{
  "n_layer": 11,
  "d_model": 128,
  "n_head": 6,
  "n_kv_head": 6,
  "head_dim": 32,
  "d_mlp": 448,
  "vocab_size": 4096,
  "activation": "gelu",
  "norm": "layernorm",
  "norm_place": "pre",
  "norm_eps": 1e-05,
  "positions": "rope",
  "rope_base": 10500.0,
  "rope_fraction": 0.25,
  "qk_norm": false,
  "attn_scale": 0.177,
  "bias": "all",
  "tie_embeddings": false,
  "parallel_block": true,
  "init": "uniform",
  "init_std_qkv": 0.0149,
  "init_std_o": 0.0,
  "init_std_up": 0.0149,
  "init_std_down": 0.0,
  "optimizer": "muon_variant",
  "lr": 0.00209,
  "lr_mult_o": 0.811,
  "lr_mult_down": 2.0,
  "beta1": 0.95,
  "lr_head": 0.00622,
  "grad_clip": 2.0,
  "warmup_steps": 200,
  "schedule": "wsd",
  "decay_fraction": 0.383,
  "decay_shape": "sqrt",
  "final_lr_fraction": 0.0,
  "batch_tokens": 16384,
  "seq_len": 128,
  "doc_mask": true,
  "z_loss": 0.0001,
  "train_tokens": 99470000,
  "steps": 6072,
  "dataset": "wikipedia_en"
}
Each number is 50 + 12 x the weight over its row's rms, rounded and kept within 0 to 99. Layers, rows and columns count from 0. The size before them is the row's rms in percent of the matrix's.

# down: layer 5 MLP down (transposed), 448x128, rms 0.26, rows 37-63, columns 0-127
# up: layer 5 MLP up, 448x128, rms 0.141, rows 38-64, columns 0-127
down37 108:59 33 50 47 64 65 31 44 56 63 47 74 52 71 40 57 37 48 42 61 56 40 52 56 48 45 52 46 54 48 46 58 74 61 55 43 49 16 45 41 67 58 49 35 55 35 52 58 56 44 41 29 34 65 70 49 62 61 67 55 35 61 46 58 44 39 52 48 47 18 68 45 52 43 51 48 40 39 63 36 46 61 33 41 68 47 46 08 36 49 66 60 53 37 42 51 60 50 64 33 55 55 65 55 50 26 62 68 45 46 38 47 32 33 57 44 44 71 56 29 55 52 64 41 47 47 60 43
up38 099:30 46 66 61 60 54 42 55 65 48 49 51 57 64 41 44 62 14 50 38 46 37 44 68 31 29 48 63 39 54 34 47 55 19 55 46 55 55 50 67 54 39 42 52 53 62 41 70 49 55 39 48 42 67 50 43 50 62 54 17 42 51 39 19 60 48 81 73 57 58 51 37 61 62 63 44 51 53 43 66 55 40 54 40 37 61 66 42 49 44 48 40 54 40 50 35 44 77 57 47 47 56 35 49 50 30 53 50 78 51 60 49 73 52 57 53 60 60 42 53 55 28 41 51 52 51 43 61
down38 092:27 36 61 77 73 48 49 60 40 35 40 43 74 76 75 53 50 36 44 53 66 43 39 46 55 43 51 74 56 48 70 33 47 39 40 58 54 32 59 44 74 43 38 57 42 55 70 56 57 53 30 50 34 68 49 46 49 39 47 37 45 40 53 66 35 68 50 51 48 59 83 40 39 50 53 43 56 39 55 41 56 48 69 51 64 65 25 49 62 45 51 45 56 64 60 32 47 51 40 49 60 51 41 52 51 48 57 44 48 72 51 47 53 61 37 44 71 27 40 45 42 50 67 31 45 45 54 68
up39 105:45 43 64 59 63 65 52 37 39 48 33 42 41 51 45 48 58 61 55 57 54 36 52 56 65 54 72 62 51 52 45 16 53 60 42 55 46 56 38 50 46 30 27 36 48 50 53 49 53 64 53 41 55 59 47 46 28 40 75 52 54 20 37 68 56 58 34 48 52 42 57 67 44 26 54 71 30 56 42 48 56 31 70 68 37 52 42 59 51 45 73 46 58 78 43 35 44 38 38 29 31 50 52 58 52 24 53 45 71 53 62 67 46 59 65 42 49 55 52 31 54 42 44 41 58 55 66 37
down39 096:38 46 38 37 36 59 44 48 50 51 61 46 74 41 58 52 68 62 88 60 51 38 44 51 41 43 62 77 47 60 60 36 54 51 49 62 52 57 57 51 37 39 29 57 69 37 44 62 60 50 43 36 76 50 47 56 24 47 56 59 46 58 19 33 54 61 44 53 71 47 52 52 44 46 52 67 31 56 51 53 45 52 43 18 34 59 46 82 46 36 56 36 40 53 51 42 54 49 54 54 45 57 59 63 59 54 45 52 51 66 50 50 37 75 61 42 62 34 52 46 26 46 51 44 54 33 29 64
up40 110:50 36 48 67 43 51 41 56 53 34 67 60 63 43 60 65 55 61 58 33 76 57 53 33 48 46 38 56 60 44 55 55 50 39 62 33 46 58 34 51 54 46 34 86 62 49 68 37 48 53 62 60 77 55 21 54 41 50 41 42 54 63 25 41 42 45 58 54 65 36 48 37 40 73 53 46 51 23 49 59 43 72 52 42 45 51 53 34 47 42 39 55 44 29 53 49 58 60 49 61 45 43 45 42 41 40 63 57 59 43 35 36 69 61 47 67 66 64 55 54 44 57 13 41 68 48 39 64
down40 113:40 42 31 50 44 80 44 41 23 37 56 66 56 40 46 54 25 67 44 60 33 52 49 49 26 47 49 40 22 41 73 50 56 54 60 59 66 55 34 57 61 55 26 32 64 50 46 45 52 41 50 36 33 39 43 42 68 58 73 68 58 73 67 55 50 42 54 65 61 41 49 32 53 43 57 47 46 61 48 43 50 67 59 55 64 56 51 62 63 49 48 58 32 56 39 52 53 31 62 56 36 34 52 43 27 58 42 65 46 61 50 41 70 40 51 47 62 58 42 38 56 22 58 62 38 49 62 43
up41 099:33 47 56 73 29 51 39 37 23 52 26 39 36 64 46 55 43 55 57 54 54 51 58 48 63 32 39 53 73 42 45 20 62 55 40 38 47 34 62 45 34 36 32 69 55 66 46 52 48 48 38 57 45 60 44 65 73 51 60 40 43 47 69 44 31 63 41 29 48 29 66 59 52 53 28 41 41 58 36 70 49 44 59 60 45 46 70 38 52 47 56 54 46 46 54 37 57 47 51 59 53 71 60 31 39 44 78 24 35 50 65 55 44 45 61 61 42 39 45 51 60 70 51 61 57 52 46 47
down41 095:55 44 61 46 60 34 68 53 48 77 37 53 53 55 46 42 39 31 45 62 37 54 62 55 64 54 57 57 52 51 57 65 57 47 45 56 62 52 66 55 32 69 55 32 47 51 52 37 59 68 44 49 31 33 57 39 24 47 30 33 52 26 48 52 71 54 35 39 37 56 46 37 36 33 46 29 45 63 52 55 64 43 53 36 62 44 39 62 45 52 33 51 64 67 51 53 56 21 53 56 51 61 46 60 21 37 64 36 48 45 50 47 46 35 38 43 54 59 25 34 57 59 24 36 58 67 38 70
up42 100:44 80 43 47 34 58 72 69 36 49 48 25 44 50 47 49 40 67 36 58 25 46 27 60 52 36 45 46 31 31 62 44 61 60 61 43 44 65 70 58 49 68 29 72 58 40 38 51 46 45 30 42 37 44 49 47 66 37 52 48 53 53 61 42 54 58 62 48 48 22 60 43 65 51 59 42 62 62 30 53 54 28 57 36 48 55 55 60 42 32 54 48 59 49 54 71 51 50 57 57 58 67 36 44 65 38 61 56 47 56 52 66 37 50 49 75 45 62 53 58 36 57 58 49 27 40 58 25
down42 083:54 57 45 38 74 29 59 56 54 74 58 49 37 49 54 41 48 52 59 83 51 45 51 52 46 70 39 51 78 68 68 52 60 83 46 32 64 43 64 38 47 48 47 41 48 60 53 48 42 42 30 58 48 35 42 50 52 46 39 39 62 40 51 26 68 70 27 46 44 23 68 55 59 43 53 58 47 61 28 53 62 41 38 35 54 55 44 63 36 57 49 48 54 52 35 35 39 50 60 30 72 41 59 50 44 59 29 62 71 38 67 40 37 38 55 53 53 44 30 53 44 54 45 49 55 52 51 61
up43 103:58 56 65 63 55 51 48 41 31 51 52 60 51 56 73 38 19 41 51 32 52 48 58 49 41 55 39 60 56 63 51 42 55 50 39 65 64 51 34 59 43 17 32 47 49 35 42 37 59 40 35 55 45 47 46 54 60 51 78 48 54 65 39 53 39 63 32 48 33 32 59 59 71 59 49 50 41 48 59 42 58 45 76 55 49 78 55 71 34 48 63 30 45 46 61 62 54 42 35 57 37 57 65 52 62 49 49 40 75 51 35 35 44 48 64 50 37 42 57 46 42 61 58 56 62 65 24 26
down43 101:56 54 44 55 51 49 57 56 45 63 46 35 42 58 62 57 51 61 63 53 43 38 40 47 46 53 34 37 48 39 52 33 56 48 49 41 54 57 55 47 74 62 22 28 60 61 57 46 55 54 45 44 51 37 35 70 45 54 56 67 31 47 47 52 14 37 47 31 40 52 49 41 52 60 56 14 77 41 52 44 75 48 57 57 51 60 72 92 56 35 44 38 44 39 54 47 64 54 42 41 65 47 43 62 32 39 59 42 65 47 53 35 38 46 80 35 44 54 44 36 45 57 64 59 57 59 51 60
up44 103:58 60 69 35 48 42 53 23 18 72 38 37 59 47 35 40 48 51 52 69 47 60 57 59 37 43 60 62 55 62 39 71 36 41 51 58 25 61 44 28 42 44 40 41 63 65 55 53 44 51 38 26 57 47 30 36 63 47 42 57 42 46 64 57 53 54 65 38 48 32 21 52 31 44 34 59 47 41 40 62 43 55 70 38 31 53 56 47 52 49 45 49 48 54 38 57 39 63 58 27 48 57 27 59 47 28 48 47 36 51 54 65 32 35 59 62 36 44 43 27 55 50 68 51 60 60 47 49
down44 094:57 50 64 43 32 49 55 38 39 17 59 64 38 57 40 50 66 54 66 37 58 44 66 43 54 60 48 64 39 70 35 41 55 60 60 65 47 78 39 60 43 35 55 44 47 52 50 33 48 38 48 57 61 59 35 48 34 52 46 54 57 68 36 73 43 38 40 47 68 42 45 63 51 48 33 57 34 67 45 49 29 30 54 29 56 36 53 81 57 49 39 23 58 70 31 63 47 43 52 44 44 42 59 60 52 78 61 36 48 38 49 48 53 51 53 75 50 50 41 51 37 43 50 32 48 64 49 38
up45 093:36 56 45 44 52 55 65 59 63 48 58 37 54 49 44 51 43 45 49 34 45 50 40 52 32 67 37 46 51 36 68 31 54 54 59 61 62 44 56 26 51 38 60 47 47 48 53 78 54 48 54 40 53 54 61 36 64 40 67 39 53 49 66 72 50 45 58 45 75 37 63 58 49 47 47 46 65 61 76 42 49 58 52 50 70 38 33 58 41 57 38 31 29 47 63 51 47 42 31 31 61 49 54 47 51 18 13 53 48 63 59 46 59 60 44 46 64 42 59 26 23 63 58 38 73 52 59 66
down45 099:49 62 79 55 66 53 60 50 56 39 47 68 61 56 74 66 35 33 38 54 36 35 48 52 44 61 76 53 28 59 40 57 65 55 55 25 49 38 51 43 48 46 27 51 52 63 39 50 35 66 51 53 48 57 44 35 39 54 40 39 50 47 61 46 37 38 42 69 32 33 34 62 50 27 54 47 59 42 28 28 73 55 64 58 46 43 42 72 50 52 35 48 66 38 34 46 65 50 53 49 36 45 43 49 36 55 43 43 62 53 57 28 39 48 50 50 56 52 68 40 48 24 40 34 75 65 52 57
up46 106:54 54 42 56 60 17 56 55 41 68 41 56 53 33 58 51 46 52 51 54 22 52 53 68 59 67 48 76 50 59 42 49 66 46 53 45 64 51 64 34 46 42 45 70 40 52 45 39 70 52 50 64 37 55 52 34 57 37 57 38 56 43 49 44 76 61 66 77 48 53 44 30 52 44 50 18 53 16 44 47 80 42 39 48 51 63 58 48 48 57 50 52 28 56 61 60 62 56 53 38 45 32 38 49 63 39 43 50 57 34 68 49 49 48 56 56 46 33 43 46 65 59 71 57 66 42 67 33
down46 101:40 61 66 58 40 41 44 44 28 31 55 65 47 52 55 49 48 54 50 52 48 13 41 49 60 51 24 50 45 69 80 51 81 71 67 26 31 30 66 44 55 62 63 59 49 40 54 43 65 59 57 54 46 62 72 37 58 50 64 44 73 44 66 52 43 39 56 57 47 51 60 51 61 80 64 45 52 59 34 41 49 54 37 61 60 54 51 60 48 30 36 57 45 38 37 40 63 35 46 53 56 43 50 41 55 62 49 47 23 41 55 41 30 53 63 52 58 68 58 44 46 50 63 55 66 50 54 48
up47 099:30 57 46 50 60 56 81 56 28 41 50 54 53 47 65 58 56 60 40 43 61 62 57 70 64 34 60 48 50 60 70 50 60 45 70 51 65 35 40 52 51 44 37 73 44 38 46 46 70 53 32 32 37 58 39 33 36 39 37 54 42 36 57 53 64 54 54 37 70 43 53 59 17 51 61 43 76 37 48 69 45 45 65 41 41 38 61 65 59 34 64 70 49 47 69 34 58 58 45 42 64 52 51 43 48 44 70 39 43 67 31 57 51 38 49 61 55 33 57 39 59 50 48 35 37 47 70 40
down47 099:58 49 44 53 44 47 70 49 49 45 67 34 71 44 61 52 35 57 58 65 53 70 56 52 30 34 44 43 53 53 52 52 45 60 53 52 54 50 36 65 63 54 19 21 53 59 25 64 60 44 55 40 41 36 55 48 61 52 54 43 43 75 51 50 55 46 38 47 74 70 36 67 39 68 39 53 58 46 49 35 51 47 47 52 24 44 53 71 54 61 47 44 55 34 54 36 54 35 41 22 73 44 51 55 30 39 43 65 36 54 45 63 32 70 64 59 53 54 56 46 48 67 62 78 55 34 37 55
up48 088:51 54 59 32 50 46 55 38 52 42 38 41 64 45 36 46 40 62 46 44 62 52 34 59 22 42 54 43 48 75 66 63 52 46 90 51 36 51 40 39 57 46 60 34 43 33 49 32 57 53 56 50 50 30 58 51 40 38 65 48 46 37 32 53 60 37 43 43 56 48 62 83 63 45 45 50 74 23 68 40 62 39 60 48 59 64 50 49 71 59 55 38 54 74 46 38 39 69 48 69 47 67 48 55 69 43 48 51 33 55 46 47 58 45 38 46 63 60 60 45 68 31 55 34 47 47 57 32
down48 087:49 39 57 42 59 40 54 57 57 58 37 35 50 57 60 58 66 47 51 55 41 49 71 61 55 49 38 46 45 51 59 62 51 46 70 45 39 70 68 41 33 64 50 41 56 15 33 71 48 48 65 44 56 64 53 41 55 61 18 52 54 56 53 50 51 26 60 58 35 57 31 41 50 53 50 59 71 65 53 55 57 34 71 33 37 60 52 29 63 51 54 43 42 40 45 58 42 38 33 47 56 41 39 31 70 51 24 53 61 57 45 35 67 44 50 56 60 83 75 55 66 49 68 49 58 59 42 52
up49 109:34 42 57 20 45 26 70 37 49 46 49 56 47 61 52 50 57 89 69 38 55 42 55 48 40 54 33 50 28 38 44 59 45 47 56 68 63 51 46 50 46 48 34 46 58 55 42 56 76 53 52 50 41 28 65 47 54 44 55 44 43 33 54 76 46 38 51 77 66 41 50 69 29 46 38 56 55 50 55 52 46 45 59 40 59 43 31 56 54 71 67 68 64 44 63 46 77 39 56 42 52 61 39 53 35 58 69 66 36 40 47 58 55 46 39 40 41 52 64 42 58 44 63 67 49 41 36 67
down49 096:50 51 58 63 36 60 53 64 46 53 47 54 51 57 52 54 38 59 56 33 52 47 50 37 40 30 67 34 51 10 52 50 49 52 43 56 33 49 45 57 43 25 35 32 52 46 46 56 52 48 65 55 45 77 84 36 25 56 48 73 70 58 43 53 64 48 49 47 55 45 32 66 46 49 51 45 35 47 59 51 34 37 64 53 48 47 33 59 61 39 48 59 51 46 50 66 49 72 60 55 42 24 46 46 35 51 57 36 53 43 45 64 40 40 24 43 18 70 56 42 71 46 58 61 38 56 53 58
up50 093:61 53 60 54 50 41 36 57 50 54 40 60 40 47 61 46 20 29 60 22 39 54 82 54 50 52 78 50 54 38 47 53 61 33 54 50 66 41 38 33 47 38 33 57 59 58 43 65 51 54 40 45 54 49 55 60 60 28 36 70 42 42 46 47 43 27 39 71 45 62 28 37 48 53 52 58 58 51 48 55 70 42 48 60 40 51 57 29 53 34 54 60 53 69 35 56 46 52 38 51 66 42 56 38 56 49 59 41 63 52 53 55 52 50 40 52 42 70 68 50 51 77 28 42 52 84 34 68
down50 090:51 64 70 48 72 52 51 42 64 69 40 26 39 53 64 67 38 67 64 51 24 61 45 46 74 38 64 18 32 57 42 42 46 44 48 43 45 56 68 20 43 51 34 53 29 47 58 50 57 43 67 40 37 55 59 30 35 58 48 53 39 40 31 58 42 43 58 54 36 60 51 58 34 40 39 55 38 52 56 47 26 53 63 63 48 62 59 53 41 42 38 59 49 45 55 40 36 52 36 65 51 39 57 34 54 50 69 48 67 54 54 42 73 44 48 69 46 56 46 32 72 64 33 48 54 59 48 47
up51 096:44 44 65 64 49 42 41 66 50 42 46 56 59 46 37 50 35 76 31 44 23 60 35 66 57 66 49 60 18 48 58 66 48 59 53 41 47 39 43 45 45 56 46 68 51 69 45 56 49 42 46 60 44 50 39 44 63 49 57 45 49 60 36 60 82 32 14 66 55 61 43 50 64 54 48 30 34 47 55 45 58 54 42 59 60 49 58 70 44 62 53 59 63 53 64 42 62 58 50 40 70 33 56 36 46 57 62 53 46 60 66 29 41 54 35 42 59 30 66 61 49 52 50 43 24 62 71 30
down51 094:61 31 41 57 41 41 48 56 54 38 55 62 57 50 57 22 59 55 43 45 40 76 51 38 46 74 28 58 51 43 70 79 62 50 43 49 52 42 45 49 66 36 45 56 54 53 65 40 40 51 46 51 59 65 42 76 60 49 62 59 50 67 56 38 62 45 39 49 41 51 59 44 64 40 42 40 40 49 53 37 61 45 55 43 53 61 40 77 44 28 84 77 63 52 58 60 54 54 60 32 52 48 55 42 63 59 48 40 40 59 50 50 48 59 31 26 64 47 43 53 60 47 65 34 31 72 73 39
up52 108:72 64 69 38 49 46 61 48 25 73 49 50 69 40 39 44 47 73 49 62 57 49 54 47 40 54 35 66 37 49 55 52 54 27 48 59 59 47 55 72 36 55 47 68 42 66 38 51 49 73 27 33 30 62 55 41 43 56 36 70 63 42 61 49 53 72 51 36 33 51 59 57 26 72 54 56 38 44 46 67 53 28 61 27 37 37 53 54 57 35 52 63 53 53 30 60 43 44 50 53 45 47 35 55 56 54 61 60 57 39 56 65 50 65 64 67 52 37 56 57 49 55 60 54 57 56 18 54
down52 110:64 52 59 45 68 47 52 48 57 43 65 56 34 33 37 53 54 55 77 45 44 40 46 58 66 52 54 34 51 37 65 55 44 49 39 68 44 66 21 43 56 43 62 41 58 53 41 49 56 60 48 41 48 46 20 38 29 47 51 50 43 49 66 60 53 41 61 31 58 47 57 71 71 51 18 80 52 55 61 61 65 52 44 60 50 51 47 60 49 53 40 50 61 39 44 70 53 49 46 47 36 55 51 15 52 38 76 56 61 61 52 50 59 69 30 65 81 36 42 41 67 45 57 46 61 47 51 46
up53 102:46 56 50 51 50 60 51 65 71 54 48 40 20 60 40 32 40 40 61 54 39 48 83 57 48 36 59 56 36 40 55 34 41 28 66 56 67 52 31 54 55 36 65 45 39 37 75 74 65 47 35 40 54 51 47 49 75 28 49 41 48 51 72 63 68 41 54 37 45 51 59 53 56 47 38 62 54 61 45 63 43 55 65 46 37 68 58 56 40 52 39 59 51 42 43 46 69 68 52 45 47 32 75 57 26 45 58 49 62 52 52 76 50 52 56 45 46 64 61 46 51 60 56 72 52 39 36 70
down53 087:48 52 39 33 55 46 51 36 31 37 27 43 64 18 58 32 71 60 25 54 52 59 56 63 64 34 55 37 44 60 43 47 43 43 56 67 66 53 58 38 45 47 61 59 40 73 47 52 63 66 65 55 62 47 55 41 60 57 61 51 36 53 48 48 46 59 53 41 69 57 70 53 45 33 60 36 52 52 59 56 40 44 62 43 52 65 36 60 65 41 46 67 63 47 40 55 31 62 49 57 52 52 38 49 48 74 62 18 30 75 48 40 35 44 47 45 29 49 53 42 42 54 28 52 46 57 22 59
up54 100:46 59 44 62 62 41 61 53 33 43 11 37 57 64 49 25 58 56 47 14 56 58 62 75 42 21 35 51 31 30 50 63 51 30 42 43 55 65 37 52 38 34 58 44 45 28 56 54 57 56 67 46 67 60 56 52 56 53 70 53 45 62 40 32 57 53 58 71 50 47 38 64 54 52 40 42 64 53 54 55 54 41 49 53 55 60 52 62 62 56 64 46 43 41 39 47 58 59 64 48 42 41 65 55 44 51 46 52 48 46 47 50 39 73 47 46 31 63 54 73 49 33 49 51 48 22 54 75
down54 087:76 53 45 64 42 41 41 54 51 49 61 41 75 44 47 38 43 37 44 24 60 47 36 33 50 84 58 59 42 48 47 57 50 46 51 64 45 48 53 35 66 53 40 69 33 50 41 26 62 62 49 38 53 52 67 40 56 42 32 51 57 37 43 66 65 47 65 24 49 73 86 41 36 55 41 48 33 57 45 47 37 46 39 52 24 53 52 58 44 44 48 61 44 52 64 51 50 60 62 55 44 47 51 56 69 47 62 56 49 59 43 67 81 39 45 54 49 39 47 45 38 65 62 67 45 71 46 34
up55 093:56 46 67 49 26 72 65 40 42 54 60 42 44 56 52 68 54 42 65 57 32 11 68 56 51 41 63 51 41 54 46 32 36 39 59 34 68 56 67 48 56 40 42 29 63 39 29 65 50 62 53 40 70 34 26 41 50 40 53 40 52 22 42 34 54 42 54 52 58 61 68 52 67 64 40 53 35 54 49 36 70 58 41 51 58 61 60 52 57 57 39 65 38 44 72 45 68 47 38 48 48 54 43 34 63 56 61 58 58 57 39 48 57 35 47 64 54 42 38 53 54 40 28 36 27 48 48 54
down55 087:56 64 42 58 59 72 52 47 63 56 67 33 44 44 42 32 48 27 41 76 37 51 38 41 56 45 45 46 68 52 59 58 52 49 26 45 54 32 51 50 38 80 44 29 48 43 32 59 48 46 43 65 49 54 33 63 59 53 75 51 51 41 75 62 54 41 54 37 44 48 57 35 46 64 54 59 53 61 50 49 60 38 36 35 50 63 48 06 38 48 61 48 31 47 64 53 49 24 71 35 50 39 49 30 62 44 54 32 50 47 48 63 48 42 47 28 52 48 62 53 51 52 61 40 49 56 67 34
up56 097:24 29 57 58 60 59 53 50 59 43 49 52 49 65 69 41 54 55 30 46 63 63 40 40 40 24 73 56 31 59 53 48 59 46 56 63 62 53 48 49 41 24 25 39 42 57 42 39 40 68 29 47 59 61 34 49 41 58 45 53 46 60 36 51 39 47 46 69 46 41 67 49 45 65 50 64 51 52 39 41 58 45 41 34 55 55 52 51 53 65 67 54 57 44 36 42 52 29 42 52 50 73 53 39 54 66 48 56 75 51 55 40 60 58 55 59 50 54 61 37 55 84 64 31 35 38 70 82
down56 104:39 44 57 50 13 36 50 49 59 77 61 32 57 70 46 60 39 39 54 49 38 40 43 32 46 55 50 42 69 53 62 51 39 56 59 59 67 29 42 58 45 34 46 48 59 66 57 63 51 43 40 39 63 73 50 43 51 60 48 45 37 63 39 42 27 58 44 64 54 32 41 60 55 55 70 48 44 40 48 37 45 42 56 20 57 70 37 55 55 45 45 44 48 49 57 57 77 56 51 44 42 75 49 41 48 72 54 66 56 39 52 43 68 55 46 48 62 37 61 53 76 62 50 22 56 29 59 41
up57 095:64 61 45 59 75 56 46 75 71 67 22 55 30 58 61 28 54 62 49 45 49 36 51 54 43 39 46 46 56 46 51 55 58 28 41 37 49 45 38 41 33 26 63 33 63 55 53 52 59 68 51 48 59 38 40 57 58 28 54 49 41 60 52 41 36 50 37 90 37 67 61 48 23 44 44 52 65 59 43 50 49 32 52 44 39 59 61 59 24 51 43 45 55 59 39 57 60 54 34 55 36 46 36 47 59 33 54 72 44 18 42 66 57 49 44 50 40 43 45 57 50 59 45 53 40 42 44 48
down57 089:43 41 23 54 40 68 46 39 57 48 41 38 74 57 53 19 51 39 46 57 52 40 56 47 61 66 45 55 55 60 52 50 79 51 55 63 43 33 49 58 41 58 45 54 32 58 44 55 42 34 44 38 44 51 50 43 63 53 41 66 56 20 35 53 52 75 54 34 50 32 73 37 47 47 60 31 54 54 39 52 66 39 76 61 61 39 49 55 57 58 42 33 39 58 62 33 54 57 60 61 51 55 29 42 44 47 37 74 29 67 51 72 30 48 51 32 46 48 60 54 29 56 51 50 63 49 59 71
up58 094:59 60 41 57 37 38 59 48 62 33 51 62 55 52 61 58 59 71 52 62 54 55 52 43 50 61 47 50 49 29 47 54 63 38 62 33 34 43 43 56 53 64 41 59 38 69 75 50 47 32 57 37 44 47 40 52 77 41 49 74 49 33 47 56 39 56 35 50 59 38 44 65 58 61 40 39 44 48 29 78 40 57 53 57 56 60 82 41 45 75 49 48 56 36 50 53 41 48 62 46 54 47 13 48 23 48 48 38 75 60 48 67 42 73 38 39 46 62 56 43 37 37 64 33 35 52 50 47
down58 084:54 55 63 51 52 36 58 27 54 44 52 35 38 56 37 32 73 69 51 66 27 52 41 34 49 43 54 56 61 51 29 51 41 65 54 41 53 41 41 59 71 36 56 61 32 53 68 39 49 36 53 64 39 44 65 46 47 64 52 47 36 59 69 75 57 65 38 43 42 49 42 56 58 65 53 32 72 50 31 45 58 31 48 29 70 52 39 51 58 57 59 67 36 40 44 44 52 29 48 59 41 27 49 41 80 52 35 37 77 48 50 64 51 59 53 62 35 49 39 34 54 45 61 59 56 36 45 61
up59 098:60 60 41 52 27 36 56 54 51 63 62 42 28 56 51 60 50 61 50 37 54 26 43 39 44 51 26 64 50 33 41 40 72 48 35 38 46 61 49 53 54 42 44 51 63 40 56 44 46 65 48 52 74 47 38 54 82 42 58 62 56 56 55 59 41 52 36 50 47 39 49 46 57 65 48 55 67 46 30 18 57 77 29 52 43 39 76 55 56 47 54 49 60 63 71 64 32 39 14 33 41 52 37 49 61 46 44 55 51 51 55 69 33 55 54 54 28 64 53 42 58 38 65 54 57 50 60 46
down59 088:62 42 40 41 58 32 48 64 64 42 55 65 77 47 58 66 43 62 43 53 43 47 22 59 24 57 32 78 56 58 50 49 59 73 26 44 57 49 39 50 49 58 66 49 49 76 44 65 61 55 53 53 52 49 43 40 41 84 37 64 53 63 36 45 53 43 71 76 45 38 43 60 48 59 46 66 46 49 57 52 51 31 40 59 41 35 69 56 42 40 41 58 74 66 33 57 51 64 32 42 54 47 62 49 48 38 46 67 34 59 46 36 48 47 35 39 49 37 55 46 62 51 66 30 46 59 49 48
up60 104:48 62 46 85 38 54 45 71 73 44 34 66 52 50 42 58 58 37 52 57 55 34 36 39 61 59 48 52 57 43 29 60 53 57 63 38 50 32 49 52 53 47 52 43 40 36 54 68 75 50 44 43 55 38 46 38 69 45 65 47 47 53 46 43 55 45 59 65 58 51 28 61 56 61 50 67 46 25 39 73 42 66 32 52 54 38 46 36 38 39 44 40 40 46 63 39 74 33 46 36 74 53 50 56 48 62 41 53 63 69 46 36 71 54 47 44 38 52 73 28 55 51 28 31 58 66 61 44
down60 098:61 52 66 37 42 45 51 50 31 56 48 66 66 74 23 39 52 46 29 42 64 42 73 66 64 48 41 47 67 52 33 41 53 40 58 37 64 49 47 41 40 65 46 43 44 55 50 44 50 76 66 59 53 62 37 58 61 50 52 30 49 45 54 38 52 28 21 56 62 32 51 66 46 36 30 60 42 47 48 33 44 45 43 46 61 66 32 72 46 62 55 27 53 61 66 48 38 45 54 31 59 65 57 62 38 46 50 40 50 55 44 56 57 60 30 44 53 58 52 63 44 50 36 45 46 53 86 29
up61 102:57 59 49 53 65 55 29 53 36 47 51 58 32 36 56 42 51 34 35 69 40 40 55 60 58 55 52 48 35 37 77 43 45 48 54 36 50 68 76 74 40 43 35 70 50 46 56 58 69 55 69 43 51 49 33 45 32 56 44 38 50 38 50 56 66 44 50 56 65 72 51 47 34 34 67 66 44 45 65 45 59 48 51 37 60 38 50 47 40 64 67 40 46 54 31 28 54 29 47 71 49 46 34 55 50 46 62 48 24 23 60 60 66 55 37 55 59 37 44 61 45 64 43 43 45 21 50 54
down61 100:40 59 48 32 30 61 49 46 45 56 42 33 45 62 41 79 45 51 45 69 42 41 68 61 52 43 53 56 62 43 61 36 31 42 47 49 77 54 81 32 52 31 45 60 23 39 57 50 46 36 56 71 42 57 69 59 41 46 58 50 56 54 50 33 44 60 36 65 50 58 65 35 64 51 42 56 59 31 64 24 52 40 35 37 54 57 48 46 67 54 65 33 48 32 38 51 65 45 59 47 51 55 60 58 67 62 54 59 34 54 46 72 52 35 52 55 42 72 33 48 34 59 45 61 33 68 48 44
up62 105:47 47 65 39 40 43 29 37 55 77 61 49 22 46 42 29 40 47 50 71 54 68 56 44 50 46 55 56 54 56 42 54 46 56 51 61 41 41 55 63 26 35 58 76 66 79 43 30 62 52 50 40 28 46 37 73 49 58 53 52 61 54 50 51 33 48 60 51 49 34 66 53 50 54 68 44 48 57 44 32 49 37 57 49 27 45 28 48 30 44 52 47 46 53 33 41 62 47 36 48 76 48 58 49 56 36 50 58 62 64 50 48 58 67 38 65 62 63 75 65 56 44 48 44 47 36 31 73
down62 115:60 53 55 57 58 44 54 64 66 45 56 54 41 66 55 42 47 45 65 59 35 40 38 41 47 40 52 44 48 61 47 37 49 34 38 62 31 67 45 80 30 58 24 85 50 80 33 46 48 36 55 44 40 66 44 38 45 49 46 42 62 51 40 48 44 42 61 48 70 77 49 60 46 70 63 47 45 74 29 51 51 36 47 64 49 49 61 58 32 57 59 60 53 51 49 49 30 46 48 43 60 66 59 54 72 50 48 38 57 41 73 45 38 27 24 66 56 45 59 52 52 45 56 47 55 57 29 37
up63 103:37 51 65 45 49 45 45 53 55 39 60 60 40 63 55 26 49 57 35 33 49 48 35 52 42 39 44 60 68 53 56 52 44 74 78 48 71 31 52 59 53 54 56 81 49 63 33 37 26 47 55 41 59 59 41 35 45 60 42 45 47 45 35 50 70 69 50 56 46 39 33 70 65 54 42 52 40 44 49 57 45 45 79 52 70 65 43 24 43 55 57 62 39 71 76 50 40 60 50 47 45 56 46 70 60 45 64 52 64 55 45 19 49 40 47 75 55 33 49 60 49 49 41 40 56 48 59 45
down63 093:39 41 56 39 49 58 61 59 38 39 54 46 59 52 52 49 53 58 54 68 22 60 73 38 64 53 50 42 50 24 43 47 68 48 41 55 27 43 46 74 43 37 69 41 61 36 59 91 54 42 64 45 51 51 53 74 42 47 70 47 42 41 41 64 44 48 55 82 33 50 44 61 49 32 42 58 40 40 49 53 68 36 47 47 61 54 68 59 60 49 43 39 48 44 67 64 51 50 36 65 46 45 38 52 46 50 54 44 48 54 31 30 55 69 41 46 40 60 59 69 70 62 52 55 70 52 68 33
up64 094:36 55 27 42 48 61 43 64 37 54 51 36 38 60 62 60 52 47 68 44 46 22 30 44 55 53 46 38 43 56 59 38 65 30 48 60 68 83 55 24 55 48 52 43 43 46 49 58 27 60 36 23 45 38 42 69 62 58 60 71 51 65 47 51 38 61 46 64 59 50 57 56 54 41 41 46 64 48 45 53 39 36 63 47 57 44 32 54 45 65 60 55 56 69 49 37 45 58 47 63 45 74 62 41 42 36 59 68 65 62 73 51 47 41 81 71 51 48 67 57 36 57 55 61 53 38 50 61